Weights of a small GPT-style language model, trained from scratch on English Wikipedia.
Size: 14 layers, width 384, MLP 1536 quick GELU, 38.4M parameters.
Architecture: RMSNorm before each block, rotary positions.
Training: a variant of SOAP for these matrices, 4746 steps.
Each number is 128 + 32 x the weight over its row's rms, rounded and kept within 0 to 255. Layers, rows and columns count from 0. Numbers have three digits each. The size before them is the row's rms in percent of the matrix's.

# layer 11 MLP down (transposed), 1536x384, rms 0.101, rows 138-192, columns 256-383
096:112098149114152116106069126132141069131138173110143111149205088160102129122121084136130083154025208144109133115151130141184092119131081110075173167079129108093094125103137152098155118135099074159153171125112112107179096156124104124146156144084123147192171129124120151128090105096197152157171115093130112142126109157112115174151131105140191128104000130146113115182150099089120158137125
104:102151077103170149074112137152161168144138123110080120135164085105143092103134155117164130104146140071076123120113159135158166150123161132108131153103100116139151145113168075123108148100173143086181119167150103176069116121096141135111201087120117094131142071151155173092089171147086167068168177106140106162080098186122148125136150136203187085141102167184119121150147087090159155089116
098:167116150172077181141099101128112097184174101097145084054195134145157125161147106115121158083193165133106175123182173130232081158204131119110081096139079162112193169131143148089095139150131113136155125146195131135120140136109105115125116064175071112136111135175135081097139107157132099103156161089109141135149241145107112152164061099181137192134107181098130171132139157075180122111109
099:135125130169183149132122108089153117163148153129139136132119188161108083103141119137179090092162118129163175123075210148116114100128152123185132141186118194116180143158151092111153103139093192092065136138099113183119151142161106155105093156143141088160144082109132115196119111150106109132134183128098167102131077120152143159117082131111126113167111114111144144138132118126157106116141
103:152094070137102185154156094103132150107160109114134137137077125075112119110112160150133121124132130139147114126092102116145138093138172111114154100113097123097144115126113162153109146064130146163140079092110136148100110098173097163106164097086103193088175116098101155170073198108103106121116144129111162141101032134116106150170132149141084101161166190147114150145103139178120072128125
093:067136143088102126158075117137164123140077092136123179158101151153156187223143136133103100105068197151188149105213203184172074146128147096083156098101169129128127108149117120157163164143092106157186102139123140121138095131094126119121113114120133126165161108099159123135111119109113116192170099123102147199111090138144097138132211147130079122136200153101116115160120108103159157139142
090:139127106103190188136209124115126129152072100158152127096132069151197129112083115158081071148101117095112123092129139114066115117155142173167086133109140126123124072128103063135141163100152101097098118124169071105118103072146196105149066100128125172135155161100131115144120136090093108090131103174096148138102162130138094142139159159127118134117086142175130183154173141154060063097074
102:142120175108124082137143175109082214161118137116093104153130115149126117131128125101127075133139098134127128154090126150090087124116114169118059147141106094149163102162077196143124184110113136153120072156166094118136140104118116097088119148064104132091127084143112148092124110089125134144106117100110167067122163138116062130087138167098145140052041096105144122116126096174157159154064
109:163137097051137132103146107172141093164085141111099131123142161110119152158126151067081149158207161120146121124091132122154107121146092146052076071109161077078184103132130130115093076093109146139073143138156129114133128092117168116120113178124126145140091141168181200095093114222179106172140112142164103066028146116190145156045104121123120167119138126109135211133118118139126133152190
100:077093081149121145128173184178154191138140110143108100107133084113089155085121105157114109115233140121165218112131125157065098176106120163106164186120096130195208145099157110129139138080130158153092113108108085089196138125113105168137097158110122119124148116133135154170115121080153147142139163108155128119118115124118142163103147134099169129110150193084136175099097139087116193109109
094:140097136147140148111140129120119154144085102099192144130062119134105101128067117074147120149120123100136073111152111142191094142111150102112118203106159121127126185117183138089170131135101074111043177087101152097139112100116123078101175138129126119165170115138133069133117112089102090161145121121139157128119093126131097104119111151110112128143113085117107136050150119100082122167162
098:126135132142173127094089154173065074118149119066141056136127150122148168141173153099116144116030157148124151115113168081154090145152109116176124103100129181098130117146141193086093119129107193186139078121101102165158163157170135128135081101143187170224184160156108194162087066152120129146166172161157120109107144146101120127233129168128174092136134126176103151125143145117100136126090
098:142090114110078118165116170090082141156116092103168087194149108091170140152212105198134118082097110148148074133075142113174104152140130163144177133134106125107138108102067072140108097160100173138132067149154130170128134138173064179160125126138102125177146147084111141110111143150128142109135132136139099131068165157135112189065112113102102150135159106159102109143113177187105116123153
093:111181129126165074172107070106153088163136118117155122215103075127144104098136176134143118105063090123081148062155115128108087169146138094123136094137150181120110113146140117109189121158107097098160092111144134132114107055127187148100147177094138109138111159128068100110161103142137075084139116169114092134094127086103171146119132098174089139163089125102118126134113148115171206120132
097:135125170185125139136067136108099148083076170135122129153146176113111120080125194157134081126169142183135127136063121096135145139142142126119125134128119110151122151145164193099114102143144120119175089134133135105203093083204117135124167133087126112143184079117137079115139160117111126148069096159135101129074073156177147158143122119123114133155199097143094125105090117114154149056145
109:138108103100146121138124144195157169115113091166131157133121102148165138120126117155183104113179073155066111165077163135143106141097144119141173105125096112147147109139161115127114107095168135166146139164152193163115161170111155189157116049080144162137148106196168150122138134113120146157127113171176105130103150168118162188166165205105121040128169168176135173149088133147132074125052
109:087134092061238088195096077169159117133168163096125099105145114185146151127137158147090121128150099101119114139105120137168114106158129078140116152097131116151109176075121154163149145212146144103155104095165108125118147102113151148096053125096111096076128160116125055109185155168209142168141121140116118139109166130129171121059124129107131172110104101126144142144149133146127132112171
115:156111085116190118115146101056181136114107138147111120139165135119110117144085107099147166130099106135120144129095126187153133176181148126097075183142142095096125101102101157121139087095171121138153130142068146173071106080140180152173151117104140097127115094065099128118115137130124147157102108145160138139126108102123092099142116150023162130152113106168093171069117147140130255150133
112:134124085131118142136191148104130123183083163113201131185114113070133099143112158154136178166182128098094119110086130178074136114116171146097151104156184135190136167118078164128151119133078130127079124149120164099143112165094114117084178147065114195098155133121127158100121125159107123137120135174099159164133147080110141138124109169047124129119098134144122154115067128101146174148104
100:139110130124138112078154118136101145075148101142092121083171049140096108099184135140079170142212060171098104101172131127073180172140113144137123122107136159093087191091135117087141122134096116165133128134116132203127176151065105099177105130137124059148122129138111147177063141189111131116118154162087155129141144084132141142151115172130141186139085118163123134138138162134138145073128
105:131106137158093099087127121139120129118132110141102109131141168094134070141132158126076130063180172166113137108149098088128127146167152074119124052124120104097117154119156161130141120080099080093157136181110165161114127066097130194140137139137193145144109116171121104163159134114104125148067076090133092157126115170134096093088083141099115206126163103101168174118135150152149110115152
105:158126107086180121138124167175043054153142125126095081122122160106140112083083147192100115150178161182157103096159133178113135116138116156114128119100123173136113119109082175125109157142105112093157137081121080069115114115098145100091150116109164084133140109147154153127168134113109214143173132086122099065128130118135149110145090144112065110086171165090135129102146124149097199149102
096:118190125086096149103169094126092127174140085102122161176102123161175164084143162110155112137131038078097085166073119107096147114160108157134109139130162132112167116083160119116164151142108083184111151141130142111125126113127105161154159086184148124065136170167168124136106148136121128151136096114117118113142161151082112154157134072145144115125081133090139086124096165083205161126125
113:129173117094138129143091146096105123136186183100129075100092151153130117135137113129120095142180126193132120118140206096134198210068123179100142051134114074097176113094151120138177125151116045148132176093145108081194116154149171105087115118146087144136106080125130118160114180150167181152052120145174115158127146105092150131137131186122170145129167176145150084131148138168147152146146
091:102101177105100182210074114120138125093095119098102082140141188093125131114136108066145132189067076117152173119101099121165118199146170116123087106102136101104147159115087113165080149114056119128115201165203109141098121172124138142218154139103122088115117073136124137158133129104172118119077132126069079157140094150121056144076124117150131161106088166119140167149184136173115153146127
095:096159102114186143115108153168116110151107148117144095118075098136118100088148138117181147160178067110111107153118131093087125111126209078116164131103164079069152176101092140095078128132071135166058112139101140082084080148155152133102122141142167138128191147071169081163150104043124156145148142144089113103153179115106115140153117094139197114116128136169087088069097082093157163080127
091:140155114109110210086071069069103204042129130119160136095101140070143150160153074136114059118116145141170142068044134103194113112123074134127137128116139171156123175165088128127160107110105148151165143093132088138151083130171149110138140093109128142099215131117197123164126115129114089135109133159062143143169102146150099156100100116174102150075192180156142148162128107127088103128097
091:144104086167125120132110083126130151079158071201168117128119138101104081151113156148037124155245126128152130071152086149113112137130091168094125099084164132037153127128127122150150143184142092105114199171107148117095116163113080115129096170072109165093103109098073141129124151143186099124084135174105165136153135167072139136123147135135091121112148169085150080123170082101162117174128
094:134109071091082161140106126096142150157150127090135153155142094145151118116100134109166175146126102168160156153139106072123135160097131078063112184099147126186139158131175104141075127090116098160118128145164105083103139080140121136140162113125153125200102141161102126110151176139128165073175104186114080170177138153133133081087093158083114116082215063138155109067139128162079133063118
097:125078118147082103127145134152091122128151095127114093143089123150134151101113138099127114134242122113137085125143156091138142184142098083106134113096101163159122127105162230146092134149150163148159139153078089172131187175161114148156101141134115083089086157125134161158136131098148161151201129113171148081122086120092096119086154131117154161095126065120097139103162098153141119072127
109:094190129123092102150113174156119192168104194131115155141140145116081119123137116102134138122147153149128111097177128090177177082165123103125065144117110089139137134161138125148123124117099072189148080213143114087211157103158166102163137054111131164094126145116166161189185173078101189147157147117136108110109164113162121164133148117219095121117184141094079125170136179150079143125131
109:126090113091128144137138131107146165090113100158197122045173149102096074132128126137119165078172146053159145149096107117200020114087138160076153124077148119142120137072101127192111084182114128147107114104158105115089093152119121140131117120115140171152100138125172162092143102134120113118055075197141109140143142108142118163147139169099148172111095136162064154157108105160137142144155
116:193120137118203140140071119153171183151108148114131171196173090112088209123096145113135181104187104168147122156142115199145125133067166089139105144098102114131164083103153098181145163134148096105120140174150119096125108107087186115130123119144138114108175108089140166129128100136154121094098174128088168179151136147079127166098142101122133170091147103135145135130099148159087170175118
109:148130149094133141189122100106111111137094114131165111126149196106140083105170161095160097131218133142149109111165119109163120092132106112153141155152139164112095140091044136109073107100129098033181122151204131129143135143162166106094149129085102182154132150108134122097108123190161154082063099137091094134141172137175108186086153161116090164211117103104080129116099091082098095147145
105:113144087145099109073087128137114085116121149138114124124104124163134107150105118125098117145164079090103108198126172140103137153142162133163123152111151131164138108166098167133128139147162102136127110112204105108182091080174173124065149155070110116069066180129157126068146134083175177150228114123154159129122107080093117113109127127148135133125129144139097091158138161135138176207052
097:123125106133167160085113100091207137145124125094097121135129124140142152089151190147106168212134132099193117096108159150209133110107088081127147116153148120109146138094028103132125131156110189160160121188110176140145079124150127070139147170063135097176136117111117145114156092106113138156035156152104107117132163113134162126066163129132126138174111158066146095100093142110112140156124
097:124138077157144136125119098120089137162143107145107145100144193133131135119123158185130133182116072142102109094164098171131086137150119141179096108143095115144147128145082107147099182058145110160133057122123110145075121122173143129071086122109074105099104136153146095177153126120129111090211119087106150121154109123100129138151160150105097136095112146071165137150125122103138094091112
100:147102087154174134138121128108139154159097123127135130104134127170138132119178112192111128199171160115165077095115114138152137079165113177127123101123152177118135133133149089138103138149085138129170194131091074157108211180111057198135150114138128125115128075166084074085181122080113167133142160111141128108098122111058126163107145118145142156163094096105099178183128094117180138106179
108:136141091151125150130120111108097141178117116093109164111160139160128106127060140076159080102215098110135122108102142157154125137100126121094069155132106112112120111088116100165068138127168148133080178168142153116146135162138107170061113151121158095126153076110086135184206053081132182074120109089142077124139083096057130073149092135121164189120190171150125132069087101181108111120099
097:123087165106184153148142163100145138118086104055125089112100150148136065120179151099149078108151156085101098143128076138119180163127090104105135098059168135143127107172122108098129158112151163158175121161143193179137107114131123087133171150138163133150114079119122125060115152129106171154066105129092086177124077146096158139163160190168127144139143139150155138130119155106133211151181
095:136132152101134093138137106130147142093105112062123127205129155197161127198126164101071079138084101110175126142136108106179163160127152130142165147104147129162117175114149107099169093063113199154086120090137162097116126090109140161102118108143155132104135190063109137152186167137142129175136119157115152123158169161108091200101114120085110151148243101091163085160155139091155110159168
100:144083112153151153119081078144147086174193038143138118161097173127166155188150142146109166127061130110173145124098119191059181119098109206082155117169139158167150160158141120066108137159156111163116112097117134059136152126149099096119148128074088087082106097208132205117139173091105105163135110135096133127148179078155158123129140116115133132106204147089113145142068138133064132133173
101:166120077117045116210126082189097160092098127131132166055165135084124168124140068178161156124162151109116204043160112087099134098143150126100112164119116174173161100142146065147178100119151158089099079123141107092099130132138117086060111112112218104132124166170158069127167177149164142157119096123107168193157172129176171060131104107101129142162141122150182143137116101147140122160121
098:108161127084159113144163134066150180071104169177105193105121113122148087096149117174082127151178111125140169108163092201157095127093118119117103132068175164123135112083150145128152190132068108116128141097141106077120096130109105076140134120135149104083168121111151110220177108149092123142120061120134117141105123169168072068079156151186111156111139130135193135105186144098131074089100
118:103094129151102165170095191191151119173111076098106083140105133158145152124159136133119144156192172105128124100183116113142123092121061116110151140136187122117152142175122130178140115125115127131167189104171146118174162142112119040117126161120125075165159171083140105127124179103163162138123107135110081123146107139175104059174127110128151148082095109155089093163109124161115072137196
106:128140122153147134096105091084079169131065157128140110098151089088168104115082134193135109100182114117129130165123084128117153112130128108113118180090127136183144101126088124198204114072060124084170126151118135159131125130129194141093078155111108105105151124154163104178101177181146139197162120138173144099126138146114142153071102147121178120154135138136109143131054051154113167163200
101:150119109146148134123143189168122150140155182082111096105136164150140147135117149103153101073000105120117202139113193129134123102127128128133128137188106079120184104100172162154124094162138175121163153075061148120141123098134117159117075151145149141116129111117126093162159108162115175137148100135145098126120174099144138130159108083121131193119088165183140103155091158117118160092133
118:131159103120069209119155160089132084149101100120112140102068103085103153087114138157114148150198107118100123117106087144158122190050128112120079153129117129139103139076117118111162164141144118115162130156115168161162110146152047151152124086124157113163106116164175104127125112120158076122160135108123098127066142205113095144146092179130147097163201175161131108139210168155139146138170
119:103170141200068139162151155101142107143130129158146110155151150104148108145128138115104135115053152175154113080076141150142183102151102124131099140167153170149116115145062152127113108187111131102124128049182193137072163072144081104176106110152141168191118092116115149141150107110117062100152090149108112144102143142163127086109110187149091125138097159102117098158179131097133135155093
100:163156141172120085131136132126078130126167152065091090110122100145168139053105135111095105047113123119075109147101135097113214114160127128149146143066116190142102185192129097111103098201141124115178084163169109211149133094145106143107147152153171168140148119114125061147119106101132144160113096095152114138156122145120098064072138162161106183153156033162098140086127142135129102144132
101:092147113172132147125111128171118139128081115167118171062180175124162067130148138101128114086128077139106174138089188173091117139104150134125131130162096112177158160116120149089066112124163028095091118134129129141158234133146107059104072095104162131117081140206124103058130178124124099177126163096189171101111103146153141118180138141144126095150089115153188172081134053114157069166149
087:148130138126069111091134152134080175112148137107129091108124136101129107089066138095124133154125119141088161149087149104078130094125219112176137161138116125190168193154157110159193091129117058127201180108196128117125093113079162151130128033174116178131192162139140127156110084132061156139146111115098129155162174145105108161201159179152163158120117173086145176175128143183088185150156
106:136129058097101146128134111157117084175126113147140131107131138133171160115101118127118062180111123152136090084152111115068056122058129115105120109151140192136197096088126153132182136130143110037134149096086084129107123174152150138135181131110137129124105074104130104169118098149098066118123106193142154118124080112154152138132173118128170119129158142128096185091108160163099168154147
093:138098103072113114092164133089066116146082177096115163130095086135131075142163179125128112126141144102091112134131162139169106147129185172107155070113136154072178190150176138155168167158102096126061143174116139152110094124150132126143125193139183090157139104107091170109132169180073104136161096094163140124147054125197157165195100109191182104144128194147164202162144144102118144154068
094:218145140170105138115087156205109147121096087109174133133104133084139131097139158109096093140149189142163043121162095140106115165143111130145124082097140150193100156089133127105103167184077117123179102117103106106114096148108171155125150118101127108159112091154129112113114130162091090172148099127141151193123115100142111092186104126153163156108123142152158120100136127119085150029154
# layer 11 MLP up, 1536x384, rms 0.103, rows 139-192, columns 256-383
100:157082142109142147170141113100079176163134134189110087120133117091098155087134114093184115141147143110134142127177133116124148145131168096104160126186150159165150136128177112157143105136117165131163035053153120131134195108127120144114163185122131136161079136095164098124147116132109171167179152117170092106121119141121158148095104094103105151124141159118104165155101152153219105097058
107:127109186170131143072164151088077172134166148160160125145050172154125097198089174177136135135202119121146128144094071108180161103108178116117116096096174187165090164128144144122058168058141060077114080145134136140062100075103139179172195177108169181152113082113168127122153098110113125149143069161140150141127097147123125181108148144093170079127160141093158153091127138115132111152195
101:139171220129130125110125112152165148168155141117111150130153093110105084144161159092114179154063095082081158138123106142136121089120081137141119124138150138128087140104091106073116089165105151076163104147150060132114153111110106161114113127102155150089144156196124140136062186185138169176096102038083131176096080185135147110167148135131174115143130123139157170084120126071121119127108
097:124139124122107112023112150165131104137032072128125117080089122139168128096114185115118160149169075149084133126138158123122171116168130146118123136141141170133189093164184127111138112157117159120137128184125167073142157097098121101168090210171133117175104111116129096119141176155127103112137118121105155105138187112124167080112084159145125164117095110081157100127138110122162205142137
103:114136120140200153108149150175105141163090127112086137116126130170106189147137208082069148157052091130137127155093098104097103183146113138097179143092135136139162107142066151159085110087150177080131159173158038128132087152166103145074104121153094101121099104108149150151152128094145094087130133144146134134139111091085147141104080147128100085101136111078123111136110054115104107099158
109:112091186127150143140160142070110187099186113163159099129138124114148147168134174152148086151140052159141136166137163167102112140136206133113133091149182111162162135102107054109111158105137062140056142126146159182128133149113192108122106162122107147125160122176167167115120142146155099035103167121164114170082092187066148135085127155158137088152083141111153151070152131107143096093141
094:103203114087142142180118078100114124139073149129120165116100124158104108154212126207139107117131121175086107141101143096159162155131123133138097117066095168161069154219149153167132052168165158168124088141147148103194140124078171148065133161075091123102143126110146169124124143133097075119109134170157114138177129164119145097045106134143103132138201140120134172114159068227148146166155
101:105191193162092160048160152137068136132128166094165140141107155169189160112096108106104172138181128122148110142149166099160159059143102098101122122115175138137161100169162164136072092175131223114122125155050150087126129169149114138130092132146092174170128088123134072096131103046101128134159114140105074115122137136138165127175167120109110118133200074178122179166144160161118088123139
089:100121107145153142104091118152136108143170121180130131123173098128102143164130153135168134167107127073114149086158192144167105148129148125094142151125136146135153068196102116062161166078178065101095153079100147071130157118129132135137168114118101121207171079110117058142111129115104093110187132057211117094165122173156088123138149121155121086145174066084107140067079110193088121136151
095:133115131116187110153104156074152130189102063168145128170107128190156136110132165163185174113141112203157124157155102084151147133106141121144201163098112105135141101144139133093133154149128141119091132201087169152149066115063138122145147113102158122107158099144089099106134122107041128104082104133075108106104114146150128055141122129169146176198097082114108125076134148086158090188129
096:144113165115188195125113157132124121107145109144124127081148159104127141138141121097140110131105155073103077139139140132134121134075157139122117101110165107189102134096214121174133090109076079114096112167137128137097117064081146157137177074104108106121140158110081206127104106147116097084162037148160111159133102133122114018103137143187123104121127121169112157167171121119096120207155
096:125130109138138095108098071130131205092160088060177109136128170107113148110084112146085099129087096155186126167103101134117139116138171153119088078098118044143125149112109105163107175173129085126088139159100167153093125131107069107128133152091144174056105120103190122112067157128119062074090086079174123101161148082118173082162151165129145154186153112105182123103122146168153173172113
099:125151002120112111110177170125099123151100083124145130108103180132138119124102093150179129167138087155147151133107190141131122142137115110156121166166164144099143126155093100192168148139179174218136161104147110131147128152164082048126121139111144093096126110099156116154145120101095151126097116168132079140137049121076085088052137173146136109110097130157136115089152118099144097103124
096:132087140087126122137119068156119120062108135201158156109160113090149157126183112141169116117129114164149115142208086103169097191130117134104171118085099170123103107133086143106116149138106163102140097115125173068130110152157130133150147133156158128157201089193098125065171118080114102119132136137164185195090145137092187130167163114142188122093108128116163136124147127197101104096138
114:189186185147115118143127137137094178102115157096117117113144061106132104113121098123161104101097128144157123136160152089140189145102170126134098107136105116150193084139174123122100126094148113087161130137141152125137131078124077151170204123042112133126156092126156172142136152102099138157126105168147109131141157156153136179090141185067108096138168173105110161132135102106130139137122
108:154024094159179137083123164125197116120114091139116122115091130120140137077125149132128116211112084117122127068183118113206101160139076192140132119087122100183124145122102099129096154072075107180095092140142135148123145062132142117116126113140140186117151096135092129085110169079126143107142137113094114140162089195139148101148115137151110135142111071099086141122119103129116101118093
107:139135125161128129166092109072167166104096116183088147174113104127161076122192120085124142119106158115109123159127148115126110167089137124192127148166170107088106186117127145155175110073141190089127085117096171128126078216145159135181107054102098083124140138120085103113098134110026138128086135230136156150108086150125109133081127062093120098068131167128103137108133113125113167105166
115:163131068121099124065135109139106152134148073114154156132123105158123147127116137118122188118077098097102155159101082183159210097079100151127063105106141136122092167202112128134206126135093056217077144103143195082085165112115128165114136077054091108143122150124174126134134069121148150165100130071119103157121135119161196120154109135191101115072154106165199143133085141136191137130124
101:105108084138122126139120105101116089147149117139171067114098156136139064152132121134083183173156125108154072158144045117130113110133145059150169164140089120128089131102107146101125104156147154126116120146081193133164128092138139177120149071103143129167192090148170108167131142165064090143086142147119134143090090146143094133180120072159159139141167120167152097137119110044170097154134
103:141135082135103094144107132141126085133100135124149130175156068142120148134100110148105150107162088097119171132122084108150121117168155110043147183180174092088108159098127149149114131118117180160135148168146176175064112136080136227194127116138165093147116125144149130137069156076143151137152178082140178131144091102133144116145117114120137118068182154055103156132118140176206126110119
101:086137060111112114171115160163100095156140066123133094206127112152179160112131124146057124136117139146120124104122123149118142152050151168131103100086172131132160122141170144137079148134129115093149127158088074132174100120181152135096171142135154133161193174144154134119130182107105133114172116149128093189126069158119174084123134183160089079084117150064148125094128078118101145155105
103:135103129161094108051147119144138149160103146109091085104052096181189189168111145138127125099191155115183103144166154112124146158140172126114125135119097139154119156094122147157085223132103146110116114088110104123096135119137108155146113118154185072126128153135106120119135156073185130125144149109110124105155174196147094124129098153100114149175178161122148127105157079098149119101088
091:103141090075135114108144125131143146109134159099100171171175122163083146161115149104124126117087157133131111109113117118126168121143077085130128114116101140180069121156118174119078172126105155169145139196152161115137168086124167141067177143091118099106106155118140157184099113069121142196109130113125118184123099146145157118108175156167160132091164161129161084095136115129152099076076
096:129142099128172144124124116123074105091137152188140136114111080121099156106138059143114176139109110086220157118167177151144168128084113163122112150152129119073132125149135136165112121156120156067186200165045110137192119095136175121060125039184118112071134165080106104097068203099182141134165110120166129085107121095089127154150157117099097161128121152150142144128166132142164131127107
105:140122110132221097095053141150118175177086101113120123062140113169122128144115113129113111111158190175147148134167121145160147131128149178147132152174128150116115096156101137155179110071135097120138071147129129146119066155124133170122066132170089120166140139124132185162227097105104159145131163119103125085151156141115139115191163111134037103129194109161132135140115151120062155163075
094:091146114155140139060113083123119179081138105126095110110119122107061139085102152193119109128060153096157142148049082086154152168131124158133129141154161154133073161161092127109151106132137145191184208159132123103108155042114121121118115157009103140151071139196118163147168128127083115127163200154129018095157147067130157135157113098070115114115143100105182131147126130125144130042133
085:121108136097079119111151092135118096155134131168108115076110132104109122093146111171124085160087112099091146094112063203097108127206173116131168148162109120124125126045088098142158111112092152111119136074154156169112147163083105121111119106096140112140130112061143069094130151132088103148186161126117103158163207160137091126092149182168154108129131121157143060072163143151097084131083
100:129116187144134074082107125137087092145124133084116154103169161098099129146076171147108159157109059164198216158109125131198134136093144132105167108133156122147130117156120115131131131094083118167166129129101139149116143143093086063143118147110095135067204154149133108073088211125149139051130160167148157110153163160187064119149158077074123074131109108056145158104169120143116097142111
091:166148180070143158171165091152128082127117186171079171105083128121069095067178106150163137152118180174115120110158204135108181116133088107143120137095162138145117107105021156122118095123097069158083132118082143105135137106160153111173101075149115081126166121123084101159123115149110127056055121178119073112140152146041143119130146151132100121136161186090167157179124137128066177075130
106:109168135145120154159133161161212142161111133057119170096168149121112046052157120116103114160145087117154149159137105161139130157146109111109100124134124129147113154090129098144181071075140121100152130159134144216068049152233170092153123158090055114126160149116122159185121113091109110173061152178057115154130190113175137123140191155156161104156156151167134178176149133124104172155172
106:142117157167078092131157167107151133052103136159129104090116106125161167165186149147084107039118116116096113164136098077185110169168070170085135099148162158128150148114159110158134135103207203114166110124102103122130147170120134106085093140168094178113118140109167074126150123091125149173099143147157160106103108090147120090115073074108134142127167164115052140127162127109121145167131
104:145074156199140161125129178115151145114132131127151107139135057106118160090145126102146135158154135099142131107136127103095146140088183105131120141203062167104070087158157084105163081126132126168109136132129101131122189144124122099146154101083064104161148117155121063125146134130138139102147141122163150141095096175159212161160205116155119195140139140176158128129109129158144144148111
100:100162143156081111140112110125140039160045115144087104136140086133083097065172170137120085160089068131128119107173166111133210128183122175133090134131084120122096132106179192083100124108121148218164134152121142107148087126158108125153153090130139109102111114170131152076162112072163157118115147102122145043143106090111106128098089165165107105181106190113131093084138101179129107170092
110:128177090089091135113159169116112141141163105122105117116128140151130141108101124048158089090141101107078129104204152154154165134146171150196122135143111158076164133161171149114131129138095143146129088207167110137127108099133100150186082126129156141112087148109140139158111103147154122169110124150150118115115166123111174101169087112075178118103083096142103112113138195110096164162143
091:124194107128135143106177125084125110114118128126095114122179056137176118106188145134108088149077088109147089163097145099125143118138082077154095150137128092101085073163146168116109131157166151094109144178138168114187138120116162161132146122140169092107122118103117166134151133158161142120135131149110133170086105104102137127072149067132166077095096136137108085107130149203114132103124
099:088087174113104109094140176134158176103092135174115148120112126138135130076107100132153114130159105058148135145152164052145115142085104160135108085138100109117122128159109063106110130126148102135089114146103121115081046142116122103114102152108108060114184150105104136122097145092196103110097172129103119145099114111076131120149151161089161094117097079141158153119162192122135157055099
098:116119106130150103127146116111069141141084138145062107186105112162072103135181129094089092156164114155149158211133154143180127096182127124105138111149143158148115199154162170137099147103113112098061147151128077124163189092050146167145127100188150103107106169106125106112169118161086144202136133175088154117116139117130168077145190128119169127151178149066207174131180151153153090094091
106:106146110151062092152170116090156125156129069168143134105165128160086115158080137158147100132065157177127165132113119106153100118146203194133099063133138107115148148085121125074114149135137113076137105159187131107093111122118069160118127145072147155160157156147114090125110147172130125087184136111056110063170078117090120143149150138110097133136101037084142125097123106128086119117147
100:124110168153070103104133128152119214157102153132121108176063112127144107097101168091157138189123107093081121096171174124177055185146092174111091131165133096171139161116132127149155109087155126116184088154088100081103133197165176105162118103129110120090119152127152134143119197105131131151144195112154080144143130080137163137162046117116077137112114117127146119126152119078067124163085
102:138098101089136124108120136097122084170095123128123119101144097116111138085175118159150181163168127197168075121092116136150106138072150148071127119194143121194109130162167137144079151155204127104168089120144146164145085121167099094144107151168089170147135133215128077068185127190085121141142099158196134193125086143062165148118147151096111108106078136141120107091130159135119124131111
105:115160085075135122116130128142114155133061167151102114140159111096082206093044156148127070113162100115021146121121186139137151155128127092113108048155160146124098144141154093177186118124114232128208123111119146152186068125157099119179127076197150179122119111156107058181187164167121081067113095132148155126173108129191154113136110148140113156126075127138092169136155134135079137126098
095:105158114169166102137143161089112168132095110066115157121133099133133130116102193173204143142102138079139093159158206144099090140112117169122122100138142102086161105132135137138184106111117134111092127146156135136142099150076137071190114202172045111154101162094060152103129076175089117126179144126176055122077075165116153118132096098128107094133071166148129123143116116134107072139181
102:103177189143147128092166132134161072037210155150106158176138143071109176125159126143138165103057153201120087136125169170078150182131170070145102141132127133138126113125143136098152136197086124120135134127146151121120123151138078123123135150147114145100148209096144182128153146126156119145139144184148132141130134082131170112120172077132141140130120108145130113136157091125163133125111
105:175091158155081128112123165121116085100100074119131122156201128153140139132137162094128097122119128109148090131172118199180147038121157155110194119121104137100161201183155149151165095131108175113122096089106138157145139132109085137116124107087114085131079155144180148148102144096132068107157122117145124112137110136138096144126105128140132131139112080184128085181151171151167072110178
099:148129184113160105136091155108105127105123100124148141104140095166192125128113144146150117118090138189099097129160139153115133115183151146096173213159127147111130140094100136152156122078142173098091122087114122127109088164194086123112145125093131107109104141061151077130095132152142107142165145155144098114167102093155091127083115114038173120148095206143118122123180098171181181102154
119:088159205132084129134131089148156152092096142150160112148169056117065131190148126081107106104140123134144114157156113112123132157159193121068116158178107122139147145177112127170149117124103085102123104136058171146139121150114213089129095144097070159137125160147076176172069129164091202059147085095106123122133153094165121131144143183141078093111122152163159126143099141154203128147151
100:134175132151113147112112111099069157170182136120115195128061136171131170160177133106138120163132112147181176078153149093129083137078142127105141126092099195149100149122179173155141167107104106088102194149135130138140181124147064154111127098150160153127114141102133086136125079131114124189143122100143082182162096122115175153138176122095144116182131179141096097125139120139132092154131
110:156099133120157123099129163155095169125133076097106132103105089107091150127099136160128093105200124092112102125173115100126099112131187142119188114086098147073169100124134113137117089047165119145101060183059096124098125165119179127141096084115117070067104151126111114133083122112147146147112078106096143075149117140086090135081154122074144117097141121094115152116077117135119141080134
096:112145123150150127103140156088157106117122108166123195095125171147123095168104112125109107141121126135166114169125109101115140094197079169124187158167123139133125101150108151073081079105112140098148157118087161133140102061135097124126161167147149085124123116081090054122112137131093138128065127153122151226158173094175200101097112080149124129090119118174097104158135123011182087154124
095:081140195138115071163145150113155115086159087192126107145159127137127134126135193092085177141148098123172225152106136076064075157134140104117079112100119194097138166145111112156159130152108131152108168146163138101113174194120147116162147166183081118045110123126130124131120102139124155082124098143142067130098127126169232123165183138119062123129147153108152084170114176097141105163153
100:110110105152105117110111092087140124124127120181136118173141113079169158118130164073091123184097091125109142108117150133120099093151104138121153116137160175170122161078102144131112116128110126157156161090154174170126063089101140148106103150170162162118086153188137151054165126160137083139141131131193127126093133146129131165185112115142073096142100103141113130089158128105176141106141
103:105110117134146189147151147118218139132118132164138130106123111174181141176149113088103140055123071148122157097154140112118051075116110095144128069222100147125103125137101130068120133122165182073097131122089164162133104105181108181167124118099084189123122080133130144183128087082128155145137102124173107089124111078164108155132087075134169070113101145107183173115100138160114177124176
095:068131141118099106165138080101102161104116129164112129178195127178158140101079127115152141130140117122112106070130097141114169097138091067202146180169164123165089187145202150079159062173126056070097134082117102102096184115072125107141149125114105135118127182140107120146119167085216064140124157161102160144093099053136118152116104100164112115091118103158159136092170147125119094135124
100:126183098090107102180126185125119165072133128166072120166106167150120126068112156122145114163140089131091110136106104169126081103112119137130115102085133120174126108101089129127239167142122108114121163155129122064121137207120106134139156130160142112175159112122162138140121098116174136118127157116130089107144181200139158112123160146118165135112119095105158057114110110132118181116142